config = dict(
    rope_fraction=1.0,
    lr_mult_down=0.7,
    lr_head=0.00731,
    max_seq_len=128,
)
Each number is 500 + 25 x the weight over its row's rms, rounded and kept within 0 to 999. Layers, rows and columns count from 0. Numbers have three digits each. The size before them is the row's rms in percent of the matrix's.

# layer 5 attention query, 96x96, rms 0.129, rows 0-31, columns 64-95
090:544471507517497510508479488554488489503488480511463514529533523474550470472496495495511522512545
071:479537480482524497521536515509514480469528475480525461472492476524503526522497484446488535504495
088:491543521511506520517478499483507487526477529482488532496495511521521487446493518519498529476492
081:508473511500510510528482549544520518476471542544501539495518512502517475495511459524551502547518
092:519460533492505487501502485517536482477531509511531521501501505496470527503509501492506520539491
112:534503498493489476475471493455465504503519516493499504520479465511441477498480492545499523494513
082:521465512476483518519502507494491468496496486486473489449548491488468498492468502524529541492495
093:486457500495491534492514496527503480494500506504504497486489516467485496503533509508492455540486
110:500468462476504457463520536445546485515498488485526503472521470492480469484450508479444518487471
110:477502507545512466475496475489496486486493479495464513526496487483442468473473536503462508492497
108:497476497516575494456510497501552489535518489493515515488465523478474504513478495519479525471492
099:525537498475513497531503527454491464504495491525461493521511515521521485465512441508518480519505
100:536491500505549506499492494482511473517458496514488470491466496491478519520482524489491513496527
090:531478515503521477497532468509548530492497507478507485498487510464544512498518489459507554512508
092:502494498514515491476457445534515479491507528527511533513486482495503502487482464555504465512539
102:500466499486510501490513469510457456473500471482473496489495506529521491451537498528476451490481
080:471540491505494519528489438440482483543505477507492534492499496508505541505486504549540505470483
096:508444476482453503478479533500448498447506488512528481454485512505515495518483496471497451518553
090:466501493526509520519534497529472471489516489499511453500555475488494500503452502506470528539514
093:457511512489513500450532461484507493536483433521514477490518502532462493497485505509505535463463
094:515487522500498538500548505474493499514486482514482494500527481479550521504536450488520440489535
091:498500566474481470490498477499497491542457550486510543530490512491478549514498478525505529480489
104:495469521492492521478503521482498501481473456462468521502493458454506529502481508528500486499451
099:500506521493475495502502517492494505500520449492480503494472488492507534490486468496457498492534
094:511521490492516490490436489514507519494517523495494543506511466472538495536493497480481500495462
113:547533493488509480522502547505520528485509502490533507468537547534518496526504500463513519482536
101:465466501468515507514502508449487495517485517477474525531506483483486511499465547501526527512472
098:469518497476527545466473496499520486503492515524509479545497503483488492545481491483518456540482
123:475543478511509520532475463510492506484480481493486478510488491547481522472507551534514595504506
106:500464559446487462468487488469492520486487490476462516530507508502499479467495520472506520497474
099:512504461503498489517490553519524494465498542525528464480493449486543477543465523511480505532476
095:507565482519517462497485516537504445506460508508502512489531539497558500512518487443495471496473
# layer 5 attention key, 96x96, rms 0.127, rows 0-31, columns 64-95
094:530532499480505523441529538515497466555505493524521491467509510516508504515464470462497512494457
088:487510463518483475474493481522499507511504535475479492484488473499536520504482446476538485540498
089:498497496519502511447461480480510508498470491503457526484519537527476514488493482521507488505517
086:453490493496529499460502490478464492504501489513492533455467560491473478542534488501479486525525
092:508508520498499501520540495537535514450515499474503483502498469520482521519502539481461501465490
075:510471483524563502532514490514480542513495509507481534521515544499489490496523479515541503513535
097:519466489501529482501498510483488510468488458526492500487471466511503490507548469466455524501489
130:463495473488518536543515537502477471479520504535478498465487487483539477476505490460504521530480
102:461471490491550512540498503469532534469498499532522478527492521520472508455519538500516479491515
103:514454542491518480482502495526476517466497444513484471485540477543522493480514502499505491480496
113:504545518515484513479504485476490558538520495510502453523519506477490513514485496552530489513482
102:440469513512522511526504522466477545479503435473492503477501484516545483505502488507481499476495
089:503490476517487478469457512511501527506503460535512543444509445512504523510483522490525519479510
109:468478507499500510520487513487513483519517538492530492542537543508515499453546502470486510529512
108:530519543505470516485551506499474511479527482504518507523504556495438525523513498508487495489557
088:498457513520475519471454520453524497539485474499482505542552493475510487507521548510536507499482
084:479480525475531492491470480508510485498483483502497494493434492551456522488488525485484517519537
079:535538524507497494482521522529504496480522511499479438486540460503524480484499476481479533513462
087:493481474477521496462533514506523479525502504481461462486517496533542537528550461507498480460487
104:449531472501451505494482498497502542514479521498521496520534510451489469488496499529519495504520
093:529474483500508514562500501494480504525519531497494517551494485516560536501504492495533509489491
076:490480504518531511505497511504470493502513508525510531474474484491534491480499478438508503523484
107:472495498493488476480448497487489520501457477511511479516494496464495477505495494479490500485479
104:526495511521461477450441512468487526531522509472532504485523470515529455511509492528445471464514
107:511481479529503484487499513463502486484469440543481475515497513498514496502496472514506445488512
089:487511499528519510480490504518496500499569461525451531527530486496501538472505515507511514517472
105:474523498452483506494417488518523458482498508466547522538473511536548448493500505507495485482532
104:470511463489508557493516496515498486491498524479474521491462498481489512527513494553509488526559
102:505515511472552519468500493516533494543496501515475497496511448487490510556497497515504495460467
095:520474525499487539514522486508520509509480479486485503473481530495535529501465508505465561496486
105:484471522510474487494455495518520534495545464488471535516469495498509515469485499497533509460496
112:471487442530522511497513484534522472460526529502539481491508502513527497505532514458500483532519
# layer 5 attention value, 96x96, rms 0.0922, rows 0-9, columns 64-95
093:485477485485507515521494554480470450506497492484502494504462491538506447470461516524498477486473
106:469513502513539501521528560506531460522511515514482512507547484481478458476500480496487506525498
100:518532485525464494447480532509505490517530515503504494496494481541490505569517539537471509467470
115:534491496492479503494541538523540525506506505519559529534559521506486480495458475500495461505480
104:484531468458538500469486499522518506535497489510484499510503493551528490525494494465442485480525
100:472517478522461454538502484529464492521518483495468498459508527452509442482474516524497495523512
101:452546502498509531490473482500493517501470527506466532480523473515490519465487513519466528503527
104:463504492471501519524552471529482522461512538527531469522521506498514517496481530507520471439528
102:496489486496471540469490507516522508484513519526545476497507521524501505460472496502525488508542
107:470491500510501530507480544510480462532551516527489493522528531464467526475523467545511519481516
# layer 5 attention output (transposed), 96x96, rms 0.237, rows 0-8, columns 64-95
091:550499515535536494480506460549494569478490496511492545510499490487514508484498522484475532517532
105:548496530500459475506491505504480481497517502496478473481481555486503563499484472506487515508529
092:488478496487495489532507517484517480495514477478532444497507442477566481445509508487530516541538
109:486485480476535503486479490463491455544503504527498504527508515488474492522482537499516526526480
097:501457501557467502489525484494492489506479484503495503482472481490482525494521477536535508504496
096:529512524482513489477462504461537498574502468527504551480520515475517557496519490524470536496500
091:509524515479471504531503523494564524524487486505543491498481549504490490498505447506535506512494
103:510470530457470473502500534481508518460521496502512465505494494505462490495538486481527502501448
106:527468525488498460508474456454484509500477470482511500489484444488545502562468490452521503479460